Weights of a small transformer language model: 9 layers.
Each number is 500 + 40 x the weight over the matrix's rms, rounded and kept within 0 to 999. Layers, rows and columns count from 0. Numbers have three digits each.

# q: layer 3 attention query, 576x576, rms 0.0465, rows 528-574, columns 288-431
# k: layer 3 attention key, 576x576, rms 0.0459, rows 528-574, columns 288-431
q528:435491531499491451547463445453498474462529485540547441558504401527515428486494443556521490529480450447406524518514503493595563433549516577487520454459498392502496510519556513504446533565536512490473540480442486496534426436481467511506475486493497455469484457543529455541556516564446472463485518534500481614408490483460561457506460371506481479509419498524526428466507542521475551517482496497518472574459507522492452504528503530498539
k528:521496450494448447560511477509481427463487478509543524423524446512543498524532485449481534444472480468470441537423509512480508502486428500485492474492459518455536459547493491495493515473457521466506516516494510554469449563538503507568544482475596514521510520508492514549507495520538542478478507517492510479526468545519598437444475463483507512457447497457510498510554469458501399472451451538525537511503499471506529456484551551480460
q529:533529453567483471412537465532532467572472550526486513519511447506395504534476437478508564427499572486436458526543590397564539460538536466515488501501473448478492469505496521516408425455497539497523547547530486504501497465445478476437609535533460431561568506474470449560546562530419511512508506468451549522527535516477379508555472430441510514586401523453438492596535482511460554507551432485500510570504545404498481518441544515497570
k529:545502467517537501530487488580525517489499486500541466518485405539504486521513500476560451394476484506463519507554523444579519512518499495468458439510505441510486454476515522515448482505487474476523480486474543511491453473467509514548542540467542444529539490586434486484482593520439539539472536505500487494533519484459559432505429399452525441469411499494502531462529511511485564491442512470479537602502400478534451500478435542542474
q530:494488481454566529429499488478501529470477445520461549530486552453488547537545491554545422509554488474539454434537463444459461570459488480414505473546502557445484478506441568553516456463523377495472440478512499481399528501431569447467465527512480521496501492545479501464525446554542500473534438497427537529452453521470590501486464569557549464426597515535503509416543532528521546533517557526499486538488449428499551596513469506483566
k530:468453498497544627521426492489538484445586476479474454455505566401547566499443552537463582484481503475563484530539467518472528547533514449458511509499478463406533492503431518524490456480568511559490527530489505500538511488524474493465518527521524496576498534493467471541444539526477490500426494484482458440546486545513417575493565570501429509463574429496495461574519520471556544595481530499494559420394527438518556520541512457508530
q531:524482475460516456501537527501503588469550454546530514567468393482475508499484464453556517603544534505495486461533480510442508445467433564467498514470541577508460501529486494508516524568546415462504477524452441518470502563486468476500473508526470535449461466512515477423603499522488458479473569497412492565544495411526515502474511471542521514546565519495457540426467539526503493459521566471462459486546526531487455473528477437496573
k531:474534474538504487540493474510539508526561456481523557557491424547452474525442530463556527476486497515478468553521474493520545491518542445546546491460510454488514431613500507526491503478550457531502573550529555523486537503467516474461543499509455409471505472552490454534553494554476430551477498447447501491488516515515545515516517505530535488469535566511502592472580458533506471506513481496540468489504487440526491485528498501526574
q532:452508424418515572466452557482518534527497453589448497515386521502418501453464579576485477615510473503553529443514485529487477533547460509500529505466481607506482529444554508509566513581440428485546491557543548432510548497439575550518506470470481539474561512480487483482561470459538548536483500559556583551446479445520564548463514528498500485407520563535506487511581449518477634533416553407532509442568510574474502529604427468508486
k532:477534485518601436539517490455483536495483510511518481501532527540549499562547526487504491531498532472571565453538483443457495551514461480540589451517557548528516553474567452489568530482486483506546497544590441431527517540532528559585543502473515536462550518431508449491497434480591520499561545484547543523538479548541509549553527625485467489392567544460508486441570468534507498463490471446579507491506447529521465486511510524471544
q533:465551557529479560480479520533482489518494440472492583565438447506459479417466572493547566533406461557481443494484480519500496444485515476468500580461499508466551562543480520550506458541560519476477546450490497431521507497510521495468454515542492449505573505491546551513479484550472495490491488581562520552414517521507529503480505461524474503484484516543533464554485502512450471571534530478473471469495568496429493454521472445413482
k533:540508481513527529508488498481508481564528410507453516604496496539468500495454522513528493510485451498521502481444470471568501405491449482431510506488446505573506550527491436545475491530507483447486496511465446457510527542411515511504462494465519500482565473575461456543547532457551474512426487508514488542469471512456500564448560435504501523489471545483481544516538488467513532506476542522583465488497520500488541424555504533512507
q534:522531496523573563532575513520470569532542527564478518499500492517528484406562545485536555477478475464491574459495507436565484507554512473476499485503528516501544511484511571474497562523481482503588471585491515503514450512513507528509458496541520529494446511527496561486487512495509465565537518517511539449525489543485543481491495458447481515498485488582507495462520473492518522473456500415464484558518509576483460544499464474473450
k534:529520470464499520516514487566538445532468451496457533469427515551518578527461621492456590516512497538488558516539492497504501430465510447487554493501558496461530485521486446519512426503549505476506453550488527431564493575521474480495535490513436485526498492479435499529505620492510530551523488470435527390503522581449536520528408486412556510482537495474501552548460518477534510490504551477503576468439455406472453510513458455489624
q535:531465507496431527538499556547526565491486504497524401514526505496440414530549434453517526465518456453538567518467503475516477521523507522520557472462407486582482481471558527479522438499594514484527556466516432563587515442484438513555457569523529503468477456467528458523505482474513509519480558528493428522494538465463434440488514490502488470469494493542448440504532426556503466455491487410641439514507524529542485490549508477494460
k535:553542424521518453547516526525493585485501500465556493582547496542511497506516425528516506441526536472536558501508535452510510536577498562533631499525468475504505496467513588450560570498464504537572483511463480507478474466471480563549527507475511455503524479508584453490525553509557516532557625475488423463535468548467545548508405501443477383466536510503482423480482493486522457461487465485606456456517485482516486528506473553499486
q536:509532497456521579513527504477486489407504526499507515441502591470549464491472541521494471428482529466490502531455475476518518609462479494495514463548436460460525507499450477462512473437466606516544513484574470506457571428580513504462530544535461508477400421471517555527395528433524528520515432411508421488518497535467559428498482548543519513528530487507478505485450534508529468513520536548497512539473519526470547542448468520570476
k536:462484564494460598480380513508480463481484496523501570367480601486521567427471552500420443449477549480607515555548524507447452521522510496525489523575460541521473495483427547490516521508550569507517449506485484441488531509535478478425500521580452528488482488442549534417459462501448558491512501444461481456545478484544521553521569580513521582513529438507510463579481489474472491599476552500444470483507553554492534550457403375460528
q537:504505504516549534517529600426543543470523469537497475569506561522512481526536501526498510501502494499459522519507517428575498565493473511514514466464426434466493515496504506463483535494378530496489425509501503479484493504539546522500476570465407458460470516504513543481510585438513509512508502540563448546455502534514540459503437473500403470544421424539460408511430535519483529540468575472507500515517498519475571506562567539517393
k537:485464496437503605483560529484458504461540493636506483481435497516467562496498521499468399493482523507467450541529561462479501563493485463507522547446486414504531488500504492484475458509496564482504513490525556500553478453539495452474467555464460547431489521466508557474549562454445575520453484500503480532464450568457576510480576482525433439513513448450562407512375501508422455522484480521470511509474539512519577486539501455498499
q538:533451448468526387458521458461497521526444515464468506554525454538520418536540399476481477453517495470447511517514497474515515504506463478546517468524497450570487466490495487533419428479479467509448484558495537544445483469471488482437572536453499497523504465474489507469541555568454454511512531431487536515479559456448479460498509464480527475559438539422538485510500505524497486476498466534491492507548430462477487503450565518578551
k538:504477446481513488501535464441469467462522491511497524498516415481548535474582473519561514367473513461332574520484498458468479480503511500498483438535473416605485460481532465505342539438469509497534490462540461558500468499491513537457530521495483497487439556519491472483493597498362466497492484477463494495512474475491523388443503420486508504615417484540546449536491529531522456516497551497509458594500501454530497463386489474506473
q539:557525484496498494501531570516506519568532442441594527499496531499560593466514514437539426547531476565552370448536496536457429546494485369517374484451526543558507543446474478498513496516448505565484455537524517442509504421441578489513505524547567585437564497547459543513501530482540505540482539508536507478476452504519457505555519539532540507493505515489599555491475479528459469456512467560448535469543501509486537506521448573602435
k539:531492483471512511475547529520536520479526479455541504483462610562500504598494546473489421485607493554552507463565512442420448504488458479540538517503479561488540524491499529440553414477531550549470476484519511519427507477521499462496505525530608508518501522442489518489491419518550472558543406484456477523496485510506459561541537596534522549534522568500543471495477512457490463464566488480446515479503568495482515544549511588500457
q540:531481506504451516461468548503527539452520472581549481544549529492537541513474527511529444516507539530526476496511430530478490509477512439446474493511477519483444453492554472541531543547457504475595442465531457478496491454492515483503545487531496445463472528547511516450509513507501531463548461506465484522530471551516552408580489492537569458427482499498541437478544487568564509507476542496528459495564499525493527532494536529524482
k540:571489505507528482401535525538500571494519513535467555511497542506480525527493437484519450537549470563633548487530443481516474572525491520474506556572446551562464503483513478527555467536465475526571528493576488460474516513500524471554544451583493512568518521421530514445491447462592575519467520453436525528546475509504483535595596603557499455442564505484562506522529483495512553468426574445517492480551476532477512524529432507522509
q541:529509516534492461535472477509502532487453494465494480523550513471522536542539456497542506512491499426492486530480492461506468484523477470595504442500525453502503490516476528543525582502504533532476470515461491510577433452506503542540545427445523520452482510550552517547511430506543530466483525572552500532500508506467578473467442497443531497426499509509564435485532499536555471522545457577507457474466502509572505489533506571499435
k541:499517537453449464513548473445459555454566539571537562556569487387639497521520439497458501464509499379520484423540432500453483566415478508493395436516511389395441404472479531525516497487503559502381433457535481512492455462456474585466485494538585487483456521551454514486473472457515517408535581469507458463537353535474569506476506473480578438463518553528588448501526525520534489497548508586420443451480521458522531441489514548526510
q542:439489528441511483493501449488489522468511514456525455465521473464560448521525482523476470527520456445512552459568452482492499504459474536490572470430554481494500428549478473542502510552516530576528525505499506474498498484505504462518462517530551536463430490490535450487432482551513452499513505499484455515522481467476491445457555509549537444493536540586516522502539524479537534522515542504502509466475533553485494492489459518544497
k542:483488502507449447568494435470511584472580540527521519440538422485555528564561510474464475504500483494570540505514479595497555522455513588474506449469590396561451433529451486495517489502532497539499570521474520429477486461493518505506553480534485505461524477574536401466504507462497499469443565462533491422553487482493518428450527488513534439522495495496505502487520509494584579441547504549464465483485476476514474498448439503564591
q543:516517522564446384563488473541465544497479478517505423549508450524519510512544462508563530497506505558464532500498499496554508480519531512501444518441501440466512525510492571450473513523536526514494495443479453484507425509490504420549469497543493485520489496494464473574491554511482459494518531602522427467521525511536502469525435432495505472503430463507456473495521504522496562472480499511491482549484551432506515454487501513460505
k543:553538525504418418512501502489504591448493481462566389515515375543556463541499431498525477506479503523488556485575481528553527484502456530481516473446463455519532382519593530487501542551574449484489493542440495564536451456437521458557476386402489508509507475581425493520592590519502500473482505489524506548549596454411532443507536442527490457493481592512487510447520513511553598473475512531493477537504472478553470537546524550496585
q544:494445567438473519463522470429526425502450538524516447486504590482496553475485471521503519479488517492507463553424538498512490509481525461468464516449441476413517595494433533488512507506477548466512458427448465518569487464550564473457501473494470566536481474481552486497513553503508528383498410509501469516473493525525424533456554499504445499553471462566509424517374535466458559560485466526520446539535557537524551534525560470461529
k544:501468533463545539490485481469463514556464530530467431493418556441483527449499491486525503483496518502479467561448547535516471506534479447508458531470477542503535572491504508453459411539501521454484491468474517585522413523604482471597466514443470570568482468493542513522478509562498475489531408487614501550467476440487394546450575454468455485523522481532485468464441494485458469507472492509457462504438530559504513537563587488552467
q545:558518517422475490581534541482539542558571458518528490551546508493509487550495483528490514593585463468494434490606492483553520474508507528470458496488550464457469510537540548567498516536443506566492575501480437466441481552508538527490440524538572458423451504521582438429523480518514476517549492492388485516518501563518498462495484428525554471496472463507489517532541532499453569512520509474487531503502479515539503517464518554507537
k545:558448507411505482553534482442482503483629501589480461590527453497560487541473431522465469538573420540455403504565472475521535517448520467465471490450509388480459466467488523552488472474537471634557585519470516515586503509527478493493500535478603537423384466514456500485542509581484507554488498444429458504519478533454490444438475390477578481506414526501544508471562493496508556488561469555475500498575478516557517467470575564574481
q546:505439484516491509559493528427602479492557463454475450547437502503442514495445526492530607466465478489451521472579502485461509480498562484423532475470492506498529577477460525531499439520471547461443502495543521409608593459507585430504466470545524480473575462473492479489435568526445527564461478506577520446489426508481431491503509496505507614493437498512506502538515571540415572527489522484563453523501506515496478558449472497489480
k546:524470518461506521562489519490492620549526486500454458468475546502453527534498488537493487488511520474483510482539547429531499510465551487448456493478470526464553516478479575561497428504529494554430542491530463449459560435482514498532445566488540571553568479498480491471479521501518551528513503509477540508522482522414425468482526512453528577471358510446467518561477485496396520505459525451532514496530437563499495557491528571511479
q547:524552494536525407520472522541522505444527475427578513523543467572509490495507459467585501445475481477483462541527421538463481485492517545513495520417508467461506423469506516482530532505539507487476520547512440577517430511445441486475520467459509524490508487534514540586522528552510438488477523605566506471491523491549483441462490499495530482518467503481532437427474548542550495435504516521448386571517430455493540476457490532498435
k547:519517528527480538514431510464495546386500500526560568499519495528538512553476451448517406453489490483486589451531490533487465552483535513506531486521437462485472403482466566506540496558498461414453444492475500505448494451412465506418527550471473493404445484537508517447516496518483395453551539489489556455526471476517495474516573499510517479468498591487540474544518548532537497446486569507490444552542465499540570516506464541509493
q548:551545551543492539592503460460545460459555503486528544505466511479423494472494530485504507450515536443442536585457503414602553494540489471509477501546508460483480525508475558493476479521467496483440513543502525496576476462531451448449497568528522444511492448493579535496457516447531474503538491495525501442471459540491522537557493452407528486522479467536548494525465468468526500472500524498457511457470508467473503461455489524437444
k548:494513473511497576530494511498572515453526483520569491526564486402476494481490585477525541462523474482386508559544503426517457466491559477465470465508470371458527504379418554487431590478503590518373426504431475492572502486504439542493418517548492408446441507489514512440405533505436583516519461524524527460470418559512532476442402381405551535547430504559513521509384592489461351613537509593494556464546537475542507433398501520469437
q549:522483488545619510479520490495482555528486520566435532538473468496466445482491498480491548524555471459508509468541479472577517543502478480508524505542460492516452470536583468487524482517525422458568543585551574509531521432548569454468563555467401514418515569466478512516571502510477443608495519546488546537529576601490531536508463489461432471517476579491546492468571496499578563493453629392534544528548451466518443553527493466549521
k549:484511533508544530510547491521530481550463521549500545578489538486494519466415540528475558448482545512516588421523556465533502479493475500473535523597456564469466485521534456496563508534467513473488537499561557522457534538503546460477514471539509434422504572479519555555499493513472518466545510521451471586517432547495518580600473522427487572467512514479554545523468517501509495522450610418602562469558494464474496515584448522429520
q550:573490498537504482524530480514524556514523475415534518477493445530559502560546468516496468561585464479509442484530480553505472514530490496473487521459562478594437511483476562540531487574515424514465440463490471525528499487438487490530558472489498438517517573548522538506542477473569477498493582494496479500514510385555441499517513494523566505463500489536537509477525526520512491473480490496576484513528474540553431548550484556461507
k550:510494492556446417589577511516549506471582577406507523463542401497507449588550445490555487532544412506468507445527429469547529487507507487528462479444520416552496489536473529585560442521555459543502528434498577575560536470398544487538461445401589533484588493476481469496542496519534493487474561503547487562516468470498488504523466498482559507502574524528532552503496525511528502473553452473508521445531435491478463504490576618571481
q551:476493509480491458539470464579578506461522553547556427519512501490622543528499501511445436468562493504463567530578478615525544522451512530474445448485511426422461473479514479435451541505479487451507451498544547472490429546434377465492488413434604496460482538533461459447545489456520522426439534512511437440513558555511516457464492504466507443481405519483510526458477590516564510434517441527413500565502521433583544550518518614487469
k551:471474557498475448502531494505521544382526524518565483509494427443633433504562478529435514455498485529402482527577448556493586551463497507472492459488585371418513466557511478409469515519501533490518443531478533603504406512462425486483477485458502474470497576525415461490569525534478505388438537534520436485568527568503499428506445499429461421541472515487495523455488570578545480512557500597442513568506485442584480493482561601519441
q552:488464453604467506447514509553496513467552515488477569453444482520507479494444540480484505499487471532498535422463536530439476453520559534527480529505478500628434463504407496509526557565490503569479500469525554383441532438452555452504486504506450471488537502553532526431471540416480521533430509498545505526484454436517493424445490516596448492518553476572544574494486514406435504532494567473573538505432448482428472469535401510446509
k552:455495494563512495498524530522531480456450514495497523444497505567526519534485546518464544443487466495549564439464515578490531458443513534460528456499470547640482476509460500487522483558538542461550495499526489472486524476429537424540500519438542531508551498548577466467443500412506465503459498468536500493507503426542508452577474529601510486413444471438521466525547462477513528513491548436580475521411473503471456538509436448494591
q553:483507511526513520454484505484462529479469563546539472477510547485494524459480407481555465516468491525515476508481492466508466517531525477486439501448503519543486502480476531550521535589433565525488488498531513415554421424504527497528459571516501476530538502527523488446526436435517482513518511523520531559498443574495461548417549527512516515464547536584563497516442453423534429501474545532447488454543537566474515491515502544534502
k553:480515481504500466477460462460515482523506500502496515553476531401507514517496495455551408572516470500600526430462439429451506451479461480479545527560540626575511485497513549539553495553456465457474554512505526460419493496503530535634491510440618446577496420521544468498473336550555571513514456504591565513415466521490508542538505585566464447355526503531565426467510448480510518521425507484522519432448526445453501572566510536478506
q554:480503415547476502451441402509431545565422491459434518536538518517474520517533540517437508496520509487554470538495511430481495523517444478555619501488422507468544514493561436432509590455526532514512531515479542528546501518495556488591546484561531480498543550515481523595479520459512510589493475530591460497531493542494514488504449521462463453488525556451506471544494446556444455501510477501464523430485522383498511426555536522518555
k554:495512454532422459457455437472480502586494471494496485521537529510522499491489511504497557523462524486542482545440577467468480522531477476530534487470412460536522450513512446503412573452518473445520454462577491417517482479539537482493469448539429510514494496525484505578509507429445502476556499573547463510519516519464475488477493502485461528547507520474477426595518520486492430500544415554456470451451520414509516474546492490491539
q555:452573520547514595491454524521540433486490518506522516470412531486468518401466514548553530474472525475507517490483541491579570435623475498459478512505479514459478529548439576538526531533560536477418595477465536502515507440449509498536517457555453452553606529541504456573502533489495485434431506541538518560432508521522499556511534463532485506510478421534505468546458542456477512555524479576589444519500539523509449541528487496459459
k555:528509503475524504519422485476550568471573429526528503510523493526493512500488534530565561491450523433443500536569493486560541521532498460437536463480449462498535499429446520541451555529513534512454537434487527490533484509417478435558454519481524457540503516517487480579450511491432433408498543463549510468476455531550503481517473378479519545494466463582521477528481529473520497531509463547504486498491580509523524524500453539544404
q556:559499528470511518514560505456555513512513500486508527494529462509536495474538483465449487483567421521499463612547519501484509442599498463477502476421472494487508529485486520471441458487473459591461467545389564527448488532516460441474481491523518504517520554530483480448469595493516509479500533483509456519478520541518465482460505482441480465562506511497464474486421521525471536491632506498463465485563525493515519456532512509497571
k556:474454426561540502528555501528495494480569513561444429575460464523545506542568476483457475444531495554351472496493503503501487476504531451472510436416534402500531507502481526490453458460537540489518458486472514550526457469540486453530542507501415514574441484573465463539459586547502418521507510494489506465536527474478497432487470438455502457512428423523499477406528498558556487404600489581403509574498557516514504535471564485555538
q557:431535447466520464529459577437463471560472557539555513463448517432502497482476515447532455529467566405536505414515472493499484537507461471516547479533545581464526563460498511548548457509477534545507548518576491438565490469533535525495464455503516582480575515493494565551433352583499447533489519487550525564509541502511475571453524526605536488432551536557592585489428453466478516573424476517488574473505524566493510515524516521542499
k557:511523567493444419508443481480510516583497470544492519458479519511446508498505523406536502509492520412632551466499487527543554465556461474558569479558539589533570569513494530571554493515421454514513595576509561483540546519494506551499528498526558568475510446489535515555531346558487506453426466536536586571513539457476492550500508535559542521444588564463519503523400535411529607541508427505507509472535478461513497512563470547418530
q558:496541527559444490520497485555449484496488499504536522453467522537509471464577470527477508431447496457456522529432533496506530503539521504549469503513449471547524461474487509500493534493493482461515445504446582582577485482566441527589483493527506531546497489457504540433512471428528509487523547457440451445524497462447561499451408484462490439483510490474482564482481456499516412485451436523533506506457487531503448535525447506416488
k558:453510470525490440516571467497482437517457551455583481423488475445508537476517442519448532471498528532527544558449531505469497526504484498560458508494515480562572441527454520397522657472528629505494474459482487543592471473555457466513527462481484521476501541502500553442457425460548634530581548481520485501481452491565573453449369494446407443474572473536484507443472486461496421511550464493519556467500499486458458503436472432418446
q559:522481428479453510550522503489531536562536497501432531577473488505461574480522484538528559517493516488460539561483536495474478469537522497521495423482501541510559512513485526484503437502529503474464480466494432555524518577525495515565456495484530502531473492541462477520553527489489498487538543490524530515535555410489447548513490474447552508499568455499446484503464591538372554501470407491545456531465441444572452475510508559491524
k559:501539418532560466527488520506492547499459485512484420487545473504482500487548445535578520468525549481403444564520531508522456525498553467464458434452402558542534513572564552505480478473499411557524425504486480546563467516496511559519492499440534530538482445477449516511513538521452411526528583494501564503519528464500489474505475433428497508446459509488434514440516484532461489472521353484469446504510444518541506451483556539502470
q560:512500461519583464471483542485471514450439527579545501475474491483579568467542535475523426489465544534548444457409448482428453560549441434539493475462507560477542579426509512456520505475470551480575410467440507581562435487528499521509511479525560636436495540487504582489507423541532530504534497434443536568533510487517511557502480563496554511440507556510540540409493399538494459482543425550456476464567538605532485507556532436579535
k560:532498476568516423485552484525450456568467479617591522518468561490533530489479509400499536436459549565652448522415466446454540538604444428555472447507509537478545529544508503488554503480444537453444420500549516583469511486527474517522600507525452462559475593464534519514468330543531567503502406480433513517567531453512530612552537588464535464403597534482478501437535478522534536455494446503487470418479509462522457467574486447504576
q561:402462501543466459542530526502484436491564456578502439452454469412544523507425479507448479470500526385437585494507422514446480452565466557545500416520446437442467475488449464511458622480504539502529463507508475474521463444489458509518504442457547538488479530520501513450506547480434489496430518555540473480537482538473562451456511474572504429469443465558526432460510601431526501528409518537515521591445513510565547456467488542437427
k561:501516531522443481514523482499490512471497468520505461433456463480488455543492523485481514470469500479451553484547470552512551534474510509476495458503525481454498463506522526501518449519460482505473465537454517543455491470570508473505541478470492538522485525531472564516519530511506502509448538502568485485541525577512522440518504483585487428411498490497514449533454476501549569496468526474490496587521471500504498507508456458449437
q562:513451465440484459519487438501500622554438429429495474556550461434490503569563453578572462551507491480502479530537465506453481536509473446537431430385498462524508493496524505498523421523492459537510453493479422486522470512513514468531522524458527503473462431560516514521517489495543544504524504487515439514484487503438472462490444516508526458473569564491464512490512461571484465514514494492499516435455494459515533473498515533540527
k562:487505479506428448505506497455425601462613490399503502484600471449595489526522416514490457511523528443501445461527478435429445541482461477544476473469478418448473469555488534488438541485597468571469495484465425515474456459484526602455481455465605538491475461490491498498491490505449519530500558503547394525506463495445539497442514519500510469526536573543420481506530507456538426490555475637416452401462525447526518478538565550523500
q563:555565478476494473545573430520624454528491518514405428544535489493530554577437426508473578521537539490464526535510547559529512518489546523489486436465514452471500572473537520485483500527396418517420512456482478582480487498531485467455516523448506499507517436468550438467526590539518491459556495515403408437474520537511396577483514473396494523527431515506459465543485621508509571439492541494510440506497495522526506480487484515465534
k563:545522480556519441530534481487514570518516484458486469589503391406509444567442498526502511505553457525282529488574503460527483503500503469551443512443496367544530484483528535465475512497482471570418383502433465499519467519519464500454456527452506509496402497545472490531494562594501467470475556482495535480532515505397481470453499415379497521548363518602492576393469557525435448464543465513479457507552475535577457464419520529536472
q564:460510474520414463450472510575567522511467503408485436492453437511504505556499523545504526498539451441493521549584519553530485454490461525490524519433532453443544507580494484449438467547546548508489559525474524469548484543418498500524487510437602499418532524556435429488591498482478503514569479479515514484455524498459477472472431457411467488481449548521449591586552587524446534527535476480535547495483519418495569437521497563506529
k564:499471424510445524512477561518524515472549506422500481488515485525504485504550504541493468449517493436457519555562496486517481522448457491513548470487528456466490469482585478428497551477538486515550544507472550463439560516452491514518487483477595499462488454519404441500524539535533504534512469537482516466512538500475461420547426518458509497477437520468465527472590488520477504462494403499518500510532427476425559515496471570491509
q565:507452553536491511498485521515489517458547489445525514511495473540443470456549486412527519472481441544512439555478452551498484426529523511528581569436475525553481520495534496515484388559563505428509483463509543516574479441553450499538467545508436456497592518517505521493554515500568468496503552509531465506453480454568453517460480502440472495520530482523569468456515479508519448494550535487512507464519493530497517480520595547445530
k565:543512505529466492486498486532506565477476507494545483514575513466494480537521485441577526491493533483496503490428529459491470517530459497510579488545448512474492525523472577460548524559517442504493524462494591477508461428439495462518490571451534459539538497471545450494523443507595502477539558525509580508539416521517512529565534512372510484449522588446464475467533512454553448422530470503523526456472507465424573472564542615472466
q566:440499502460535556445421455481417517524458528509478478477483533564566538476497424568481480575479481642537487456494532578445506538563566463472420521487519609560507483479537490545548524455476446585459498529515471463434517564528528517487511521600500562523611491476491463537543468511557486540536459485525576426551448483482541556452533560569506546419532522526504641536524419539497501473466492486424432509523502584529421523533436474520581
k566:517544446547500420538534445460471448573487486491564484433375477543561532434429507526484463579568447478650482519554485532499559469474501509517463513469587586601561433560457448538518564503478484500480504508574477430507465539544481492544504521487527581559513424511471446515536430504540541535490478468540512431435522495513504493450482564527437484554513452511547516487593511435537509466500505502447520429461569521481448558435471501557558
q567:535566476519516489496539488476514475483456587520509571487547500552502466511552486507432504460547432421553515502577535426564587555486449539482560513556549444554450424482519558473521498482462452548494581575548524486504458443427546501428547539475523474507532514494516451507508512504502482571466520512444506486481450506486463508468514515573512456510475522415536471514522509479586585436403482420510445478516409428455431495486433570552513
k567:453498503489562497524488512451587435499520551544445563585506507469482536468506519541498463446493422515403567486528450508500476481460488570503506483475576456600468443479534513477575454474434450548511518541577565470531554513509532447465498544506494416534473485527517494488442521496471469452500472479509498512506504499506481458537426485559506542580510449504627418420445521550499475513464475444516501582486409462473455505414455540572515
q568:472490464461536533402483527546594433417528527503475473488487506493507509519426451593483485514498458478501471474442446549505470481499528605433524525451428472459489523490472447517489452505443526399486467435554528445475554467539551492455496513438436521511492494512466460448561523463489510424476445461430549496461555539440478530459454501529443477486440470490493531532640507500428601531497571420548495476523515516482546485472563514485527
k568:494504532507595555518533536533490448480516497507469471515479476542515521512496463524460474514462461495556506495460502506516518528487485522423576498517507555524535518516460429495597463553469539460514545505506463518417560521537510438527472447472499559432435503489507538475538499448562519535474473477482535494530531490486417511499550551545478496451455460453586499407603462530511571490455575410551474537525487522422471549484422522461525
q569:509475514487484432508484545533475521519471465455509515478494530542484506530549531515503453565486457492515429408536479450444472480494491498551552502465579488547524513498499483525506448523465495569472489536515511466523489433490505506534519457478516498491534505474513517458499422528498480595518576486439532494443516488507483540473507494495557488470514517524578486526551471481467469474455492510496486504591468530502529444505442576517452
k569:527486509556501453529529511493524504550531527474466473509581475560427489578576434473531425565562460584566532399475456487472462451445460532561483464459537537601521477518567419588561468472477477492477506526501498507479562494416498596553489502472554572471504505471438440437529430515585559484501509492445543551592545504474475458486572530535556528466490535472520500540547499532555558391492387497550490512555426474520498448492449553459525
q570:560520483449549457525472556508468566493511528523411482539492476503612539515565490500511464530555486504530514509554463565491501556500488467521455465550503497535480369530559475507496541482490464524527454548561512485424553549491476520450440538457543532437468539523469463443535481515524476480543485480517471492578524532464553453538481541445479510436513498471540540429526484463531577515459490495447521516498478473527449547429529581589491
k570:506500473399549519492544546498466482459483556513518534471442470432519511510493534509459536502528525492578480519579466581443522512480522546511526485572488552454498433626575450478513494476499530526497487487570479496425578558552506549476498524476499510502585517499479511479572482521511516508466503505451483502592455533568556544577409615444439489482589461472553537445514452453578477566539536482483549502496495405503539540381498560526607
q571:501516576525447564554519527455485453506610514576536447466502529590490530467535466477510453535535501525507451493472529506462450471484460490476411509497496490506526521557497497526459536531552555500499477527474495524491502471516460518486425544524537560403477522523490523418510445505489495485507510510524484511551477532454565444552585510532537508501468524521539496526487486476505423450582489489430494557519555555512546439566496485398430
k571:554483454497457483523562512542504473515467399513551471549453483545473454506538515457535492476570512482581402565554463498515545484508499526535462523517487428502468477506523489465519457487493524475471539594477458391460524547534433500551539480498549468433538522522497500414554500555555505554514495530489470489492449584527533458567462518516514366457487462503494509486534479525533501452593520519442531538529523440412526497506505556471520
q572:562501493534518432451494486521459571480528473504481499490527478501468528511520518479605484580496474466518494477449445478507480487489511533557469513415487478519525430536492530538548617558483461548543425548471459514526514511474511439494492516523444520436413489553545515507519514481548496506530492532512498504531498431520544442570455478509561444509534491532505496500544489484521556513449551465477458485512530521478551515468499520477552
k572:493539533464457550472529496460477521503550520443474540466561449510521499595519477463541473551522464433585554456494455571528418497427448575576458419482531411497488444510543526517574508582560459511476496516531567499565527501468550460585504458455511543496536471500535477457522525447541477548495526437570498587505431466525590536538514505513506488423585524514542594443508499439550552505507565438481525507502436467515439485551448570594567
q573:548418555450509427442495555598558483445462481493479455534535505525579529503525499522510475494517454509505478472502488550500447469473539526480484493466483453471467492476592437485486469515449489520522494511504462505459476509489526481471553447438498472485496465520496464509559568519506507463517495586467537498464527468526453433480469502481487499506391554540472439489569568552552548449512522521496393567547393495530569510444444588528462
k573:583468533478550474522578527483489594448559506492512511559530463520600494565511436479428360446510452502464515458554453547465452547436484522456497488495448408477478452508506457477513441526497444450500405487487545574479449471484483456515466533483518517443448470530433488462584535510550452443432535459443468490569472506461476488537573498498560444506482536461575457447567513556530520443483526505483470560503482538525533455514484532536547
q574:419464462486514503489464495456423517496443479513495497521516525519534461496442500491471510450488533420464532537497472465480505523525494482525547472566406465495506500483502424485448502410548567514567532506481488453493486433513509579542544480489463480542478503461509527514454530526443493543487479502543488455504473562452570462483455485513494496494461523508449446478491445481524452578477531513544515531488533498465475488471482478498439
k574:487432530487516549475445519532388480506450450586542525484460508511511470487460540532468493494462557511462504482464495450453480466567538482489580513525438524525476522440476458512373501487503487426526463466474437482458528495567504570472511515540406507497486540469555491541509534485387533503524472531504442464510509548507513434492528509562497472495458482500486405629476471495495513517458506431521445540514544524514530499493363364408517